config = dict(
    d_model=64,
    n_kv_head=2,
    norm='layernorm',
    norm_eps=1e-06,
    rope_base=78900.0,
    qk_norm=False,
    init='uniform',
    init_std_qkv=0.0603,
    init_std_o=0.0,
    optimizer='adam_variant',
    lr_head=0.0124,
    batch_tokens=32768,
    dataset='wikipedia_en',
)
Each number is 50 + 10 x the weight over its row's rms, rounded and kept within 0 to 99. Layers, rows and columns count from 0. The size before them is the row's rms in percent of the matrix's.

# layer 10 attention query, 64x64, rms 0.117, rows 0-25, columns 0-63
048:47 38 61 52 43 46 48 43 72 48 44 52 52 53 52 31 40 55 40 46 69 59 57 56 38 43 54 43 33 54 39 56 52 38 51 39 47 54 44 42 37 50 45 45 42 38 48 53 54 83 30 44 59 39 68 65 52 39 57 58 65 43 47 54
097:55 54 53 46 49 44 57 42 47 43 52 66 52 30 62 51 72 47 36 37 48 56 37 66 45 37 56 45 31 57 52 39 57 47 65 45 56 55 35 47 40 46 47 67 31 45 38 51 52 70 40 57 47 28 64 62 59 48 59 56 48 62 49 47
150:48 32 44 33 35 48 57 45 58 58 60 58 40 57 51 52 29 62 50 60 64 39 74 52 49 51 34 67 59 52 51 54 47 44 39 60 57 47 49 45 54 56 46 39 65 46 43 48 37 38 65 63 58 72 44 65 46 55 57 42 55 51 39 39
158:42 54 43 43 53 60 40 56 56 44 48 44 49 40 51 62 21 65 49 34 70 51 52 46 51 36 38 51 59 49 37 62 49 47 36 72 43 50 40 58 60 56 44 60 47 56 48 57 46 53 49 28 48 53 63 48 74 50 52 71 50 45 42 48
056:47 26 45 58 53 43 69 57 44 46 50 43 64 63 52 69 39 46 50 45 35 53 45 45 49 68 36 52 51 36 63 65 60 49 40 49 67 50 43 55 53 77 57 55 52 58 60 37 61 52 62 40 45 53 46 46 38 41 40 53 49 45 69 53
068:60 60 63 28 47 58 65 44 39 54 47 63 33 64 59 54 48 48 53 70 70 43 29 61 52 38 51 49 41 44 52 43 47 53 50 35 40 44 57 47 58 41 31 54 48 51 50 58 47 45 36 60 42 37 47 62 49 67 47 55 60 33 40 54
130:41 32 47 54 39 50 63 41 55 60 56 44 50 74 48 44 48 41 55 45 53 38 58 44 48 54 45 66 57 60 42 52 45 40 48 56 48 51 55 55 63 50 44 49 66 45 69 53 28 44 69 34 56 75 51 43 48 58 36 46 64 28 49 42
138:53 61 58 52 55 42 36 67 45 55 63 54 53 38 54 59 28 51 61 53 57 33 50 55 63 74 48 36 36 47 68 50 49 52 55 45 50 48 47 59 42 63 63 54 38 56 20 53 57 43 53 57 41 38 41 50 45 54 38 33 46 55 41 52
134:41 43 45 51 59 71 47 47 57 21 39 47 56 66 45 45 53 64 62 48 41 58 36 40 54 34 48 52 58 58 48 79 47 39 60 53 62 61 49 45 45 54 46 49 47 48 51 32 46 58 48 36 35 58 67 44 42 54 41 38 57 42 60 54
139:49 39 64 57 45 53 44 63 62 61 51 29 43 54 34 65 47 50 67 51 67 38 56 41 56 37 61 42 43 40 59 56 58 53 37 55 63 52 50 71 61 53 47 51 33 46 59 25 49 42 47 52 48 46 68 35 48 50 65 53 45 44 55 51
122:55 63 53 50 39 70 54 47 66 44 72 42 60 54 49 52 30 61 42 50 65 61 47 60 53 49 61 59 51 64 51 33 50 37 56 41 53 51 38 52 45 58 44 42 50 60 77 53 34 38 64 48 37 47 54 42 33 51 44 46 36 44 60 46
154:56 50 52 47 63 53 40 53 32 42 60 58 58 26 61 47 58 44 42 52 43 54 54 68 42 48 45 50 43 55 58 51 38 32 43 58 60 41 72 57 73 52 53 47 55 61 36 61 26 54 51 69 38 45 54 47 53 44 38 51 54 41 51 36
126:56 52 67 46 63 52 29 41 50 43 28 42 36 37 47 54 49 44 63 50 55 52 56 49 55 39 53 42 34 47 46 64 47 44 38 55 33 61 66 60 65 48 52 63 62 47 48 47 51 47 53 55 59 24 36 58 70 53 52 57 58 65 55 48
109:69 36 55 45 54 44 62 50 58 66 60 36 43 54 48 39 46 32 60 64 58 47 48 55 42 33 65 46 33 55 58 38 45 55 30 55 56 54 50 49 64 46 56 60 44 29 69 50 34 53 51 60 52 61 51 44 43 45 68 61 53 43 40 49
119:69 63 50 40 41 61 59 50 58 32 51 44 60 19 49 64 40 56 48 38 64 60 63 51 67 62 51 45 64 47 54 50 48 52 51 38 37 48 53 49 51 56 43 46 48 61 57 40 45 54 37 50 49 48 32 51 60 37 47 60 26 48 53 64
132:62 57 63 35 52 51 33 41 45 34 49 56 44 66 64 49 48 59 52 59 45 50 43 39 70 46 41 26 54 60 57 69 43 41 52 41 60 65 61 38 42 61 49 57 42 43 40 46 62 47 52 56 51 43 40 67 36 58 43 35 63 56 59 48
146:46 35 31 48 41 65 52 54 44 68 59 56 51 43 58 43 46 66 39 61 51 44 51 41 44 36 65 44 46 40 62 63 49 48 43 44 31 46 55 42 60 53 39 57 55 65 37 53 68 40 42 54 32 61 64 54 48 58 50 70 59 38 50 43
105:53 60 43 45 35 50 64 39 42 37 52 53 66 52 57 43 52 46 28 50 45 59 61 50 49 62 40 56 48 63 35 33 49 52 69 46 49 38 42 35 34 45 43 50 54 63 50 54 59 50 46 38 61 34 30 62 59 38 48 58 62 66 64 56
106:38 52 59 69 68 53 38 58 48 33 43 54 54 46 40 68 60 63 43 40 37 51 40 51 52 47 34 52 60 56 40 70 50 41 49 76 58 48 57 50 48 46 57 28 54 47 43 43 32 53 49 52 49 47 55 40 58 49 52 44 75 45 59 55
114:64 50 44 58 68 32 52 44 45 49 45 50 49 31 48 58 55 35 46 37 50 63 39 36 43 42 52 32 72 35 53 44 52 48 32 59 52 58 72 43 48 49 53 36 51 45 59 51 38 58 52 60 53 75 54 58 57 48 63 61 50 52 47 43
137:62 54 21 59 49 54 45 46 42 64 45 49 64 55 53 27 45 56 73 41 43 58 54 46 41 50 63 48 36 50 69 36 47 54 55 54 54 53 56 57 55 66 49 53 54 47 35 53 55 52 64 45 53 62 64 49 33 49 44 56 30 48 32 50
129:52 63 33 50 62 50 34 42 67 47 25 39 43 50 41 47 49 53 71 63 61 56 37 63 40 47 57 58 40 39 49 47 51 42 50 43 45 47 59 52 60 54 40 52 54 52 57 41 35 37 58 70 45 36 55 62 63 73 50 44 42 46 55 43
132:50 33 44 51 54 44 61 57 63 33 53 39 45 45 47 58 41 34 65 76 47 29 62 64 54 62 54 49 42 51 57 54 51 51 51 60 76 40 34 46 44 42 55 43 44 52 59 44 31 61 54 62 44 57 54 47 44 53 53 47 34 53 35 54
124:51 42 77 47 36 62 47 44 46 47 64 44 55 41 46 61 56 36 39 44 58 61 73 49 52 50 56 75 47 48 41 53 44 42 50 46 44 45 65 60 52 50 49 55 55 65 61 53 48 30 52 53 36 30 49 51 39 40 40 46 41 52 69 39
123:45 65 39 60 59 35 42 65 44 51 44 62 44 40 52 49 37 54 49 43 50 49 45 69 41 77 37 69 59 47 46 38 55 51 51 43 40 46 47 55 48 54 60 42 59 71 31 61 43 45 57 57 45 55 32 54 70 57 48 37 53 43 49 39
142:44 33 50 46 34 41 48 67 42 46 48 42 36 50 50 45 59 69 46 68 39 66 71 47 40 48 51 53 52 55 61 50 47 56 45 60 69 50 52 46 52 34 39 40 55 71 50 35 48 49 46 65 50 34 30 48 47 42 58 41 64 44 57 60
# layer 10 attention key, 64x64, rms 0.106, rows 0-24, columns 0-63
049:58 65 51 50 45 40 47 56 38 60 52 50 60 51 52 65 59 49 56 58 37 51 46 41 55 49 49 58 59 53 48 31 48 35 51 52 58 56 65 72 50 63 45 46 63 51 62 45 55 27 79 46 50 63 45 48 53 47 37 48 32 73 56 40
084:52 50 41 50 63 47 49 53 58 48 39 51 46 30 35 65 59 62 41 45 39 41 40 46 53 64 68 51 59 54 55 57 57 66 70 45 63 62 44 49 33 48 46 63 37 44 41 36 51 52 70 50 39 32 66 52 60 51 70 46 57 48 42 51
121:50 50 51 38 40 51 53 33 51 54 63 41 50 69 63 39 39 62 60 58 57 49 70 53 57 45 47 63 41 65 48 52 33 35 26 57 37 45 50 43 59 67 36 52 84 51 53 54 40 48 48 46 56 52 54 46 47 54 51 49 53 41 42 54
146:51 46 43 44 36 56 33 65 65 34 51 38 43 53 48 71 44 60 60 47 67 49 54 55 53 37 49 43 49 40 54 52 67 59 26 70 53 45 46 58 46 57 39 45 67 54 59 71 49 64 53 43 41 44 49 50 55 55 45 61 46 45 35 37
066:48 55 56 40 71 39 45 51 49 42 61 58 40 34 39 50 48 55 43 69 60 55 44 50 54 38 64 48 63 56 62 37 38 59 32 63 34 51 55 43 62 38 55 64 51 51 55 71 36 51 40 60 48 57 56 50 61 52 62 45 60 30 39 46
081:42 52 52 67 53 54 36 49 34 53 44 32 69 38 46 37 68 56 51 43 31 58 55 45 56 42 58 50 66 40 50 63 51 46 47 36 51 54 46 55 45 43 60 47 69 54 48 59 68 51 66 46 43 43 58 41 48 38 55 50 33 66 46 72
089:40 49 44 38 50 60 37 34 55 51 48 65 57 55 63 57 54 51 48 58 25 45 53 58 43 71 44 58 34 57 46 45 43 56 55 41 55 51 44 50 41 57 43 54 69 30 35 56 53 57 74 40 33 50 56 51 34 43 56 63 59 48 37 59
141:48 50 54 54 58 54 46 69 41 46 74 58 43 45 54 49 51 58 58 61 53 36 38 56 68 59 61 56 56 58 51 54 39 46 49 40 58 42 40 51 42 43 50 67 43 49 25 55 68 61 56 48 47 36 41 52 48 47 39 57 53 82 36 50
115:54 45 46 59 66 51 37 62 45 31 49 44 60 46 37 63 31 60 32 53 53 61 47 49 38 38 39 37 50 56 59 75 59 43 45 53 56 52 55 62 37 59 53 46 57 57 49 46 44 50 59 64 49 66 57 47 28 57 58 35 59 39 64 51
114:51 51 58 50 55 55 35 70 53 56 48 17 32 56 38 56 38 49 55 53 73 43 56 60 59 47 52 33 49 37 54 52 48 56 49 41 57 50 64 68 49 46 35 46 28 43 50 35 54 40 39 60 47 42 50 47 54 45 68 44 49 52 50 52
141:62 49 50 49 45 62 44 47 48 48 44 45 50 44 54 65 38 59 41 43 64 57 49 59 50 49 55 48 44 54 56 45 31 50 48 36 43 47 41 51 52 49 49 56 60 50 82 39 47 52 84 49 14 53 47 41 41 42 55 52 43 46 53 61
136:55 31 52 56 55 48 55 52 51 47 74 61 47 34 55 32 61 40 40 54 47 63 51 58 40 50 60 55 29 64 41 53 43 33 52 60 53 60 62 60 58 40 47 28 60 62 48 68 55 59 43 51 34 48 55 42 56 39 46 64 49 59 42 42
109:50 55 41 44 49 61 47 74 61 29 39 42 45 58 47 22 51 52 60 58 45 53 47 52 61 38 42 52 43 48 41 54 55 50 51 46 46 49 60 58 54 65 40 48 38 55 45 67 49 46 49 43 66 37 64 47 73 39 46 54 44 69 57 30
118:47 54 50 41 47 57 49 38 56 76 57 30 36 58 48 43 51 41 49 65 49 51 49 53 46 41 57 59 31 34 43 50 50 58 57 36 47 70 52 70 51 62 33 59 48 41 54 45 49 43 26 50 39 48 56 53 52 33 59 51 47 33 45 62
124:54 63 55 47 24 54 60 51 69 30 49 43 51 38 48 58 48 44 44 45 52 37 44 55 75 68 48 40 43 60 57 66 51 47 44 52 46 49 39 41 64 43 55 59 40 72 76 48 45 64 55 48 47 52 50 48 62 47 45 62 49 54 42 44
115:53 43 48 49 57 55 47 52 34 43 62 45 69 65 57 38 53 71 37 57 33 58 46 49 56 44 39 48 35 73 50 57 51 38 45 38 38 53 51 39 45 66 52 67 36 56 31 46 62 51 61 49 54 43 62 46 33 60 51 52 57 65 57 41
123:40 35 54 40 53 53 43 51 53 50 50 62 37 56 54 40 46 74 60 38 49 38 55 48 53 49 60 38 38 39 59 51 58 45 47 56 47 58 59 30 62 35 44 43 66 44 39 54 62 68 44 67 25 48 68 48 50 62 62 47 47 37 54 50
109:57 47 56 48 40 42 73 44 36 49 42 55 78 45 59 45 59 60 44 37 38 51 46 39 46 61 41 49 58 54 52 43 55 55 68 50 43 35 40 29 57 48 63 53 67 52 65 45 37 56 60 35 61 57 48 51 59 51 47 71 44 55 59 43
112:59 39 48 53 55 42 53 63 42 39 63 46 54 30 42 62 44 45 43 53 52 68 55 50 42 37 53 46 61 61 48 70 59 50 44 60 54 52 60 58 43 39 52 26 48 52 52 69 22 39 57 59 73 45 43 46 45 49 43 41 61 59 52 45
121:52 62 40 44 46 52 55 39 71 66 59 49 52 39 46 45 52 26 56 53 48 53 46 47 50 37 62 51 42 62 48 42 69 54 41 69 43 75 66 44 61 48 45 45 26 66 59 47 47 47 51 61 59 58 45 54 59 55 48 40 53 42 38 40
124:38 57 50 58 53 49 35 57 56 61 50 64 39 48 39 30 63 65 62 60 43 45 48 49 43 51 67 52 49 45 62 38 39 53 53 59 66 53 58 59 44 63 59 64 58 52 40 32 55 64 56 50 35 64 52 47 37 46 46 38 48 26 34 54
116:44 49 38 49 68 51 41 64 59 30 31 57 42 55 50 42 34 44 60 77 58 63 47 52 55 45 48 66 30 53 51 39 38 51 51 47 56 45 55 55 46 63 42 52 43 54 66 39 52 54 51 63 39 36 59 48 67 55 48 39 35 50 58 40
125:41 43 51 57 63 51 53 44 52 52 59 37 47 44 56 60 25 25 46 84 62 40 56 55 56 58 48 58 47 60 47 52 51 53 61 51 56 51 39 61 55 51 46 52 55 50 40 38 38 41 34 48 40 60 48 52 49 32 60 51 55 60 32 67
119:64 54 59 59 41 53 52 49 57 41 43 50 51 47 52 30 48 53 44 27 68 52 50 61 60 52 39 47 49 50 49 56 36 42 41 27 43 47 67 48 51 35 46 33 59 50 67 49 49 39 62 45 32 61 57 45 66 45 56 70 48 65 59 47
112:55 55 47 43 51 42 48 46 54 42 60 71 47 39 59 59 42 32 62 52 45 54 40 49 45 57 62 71 54 59 34 34 38 50 40 60 52 28 46 45 52 35 64 49 70 49 44 67 46 54 56 49 54 36 35 49 56 58 25 51 42 57 49 44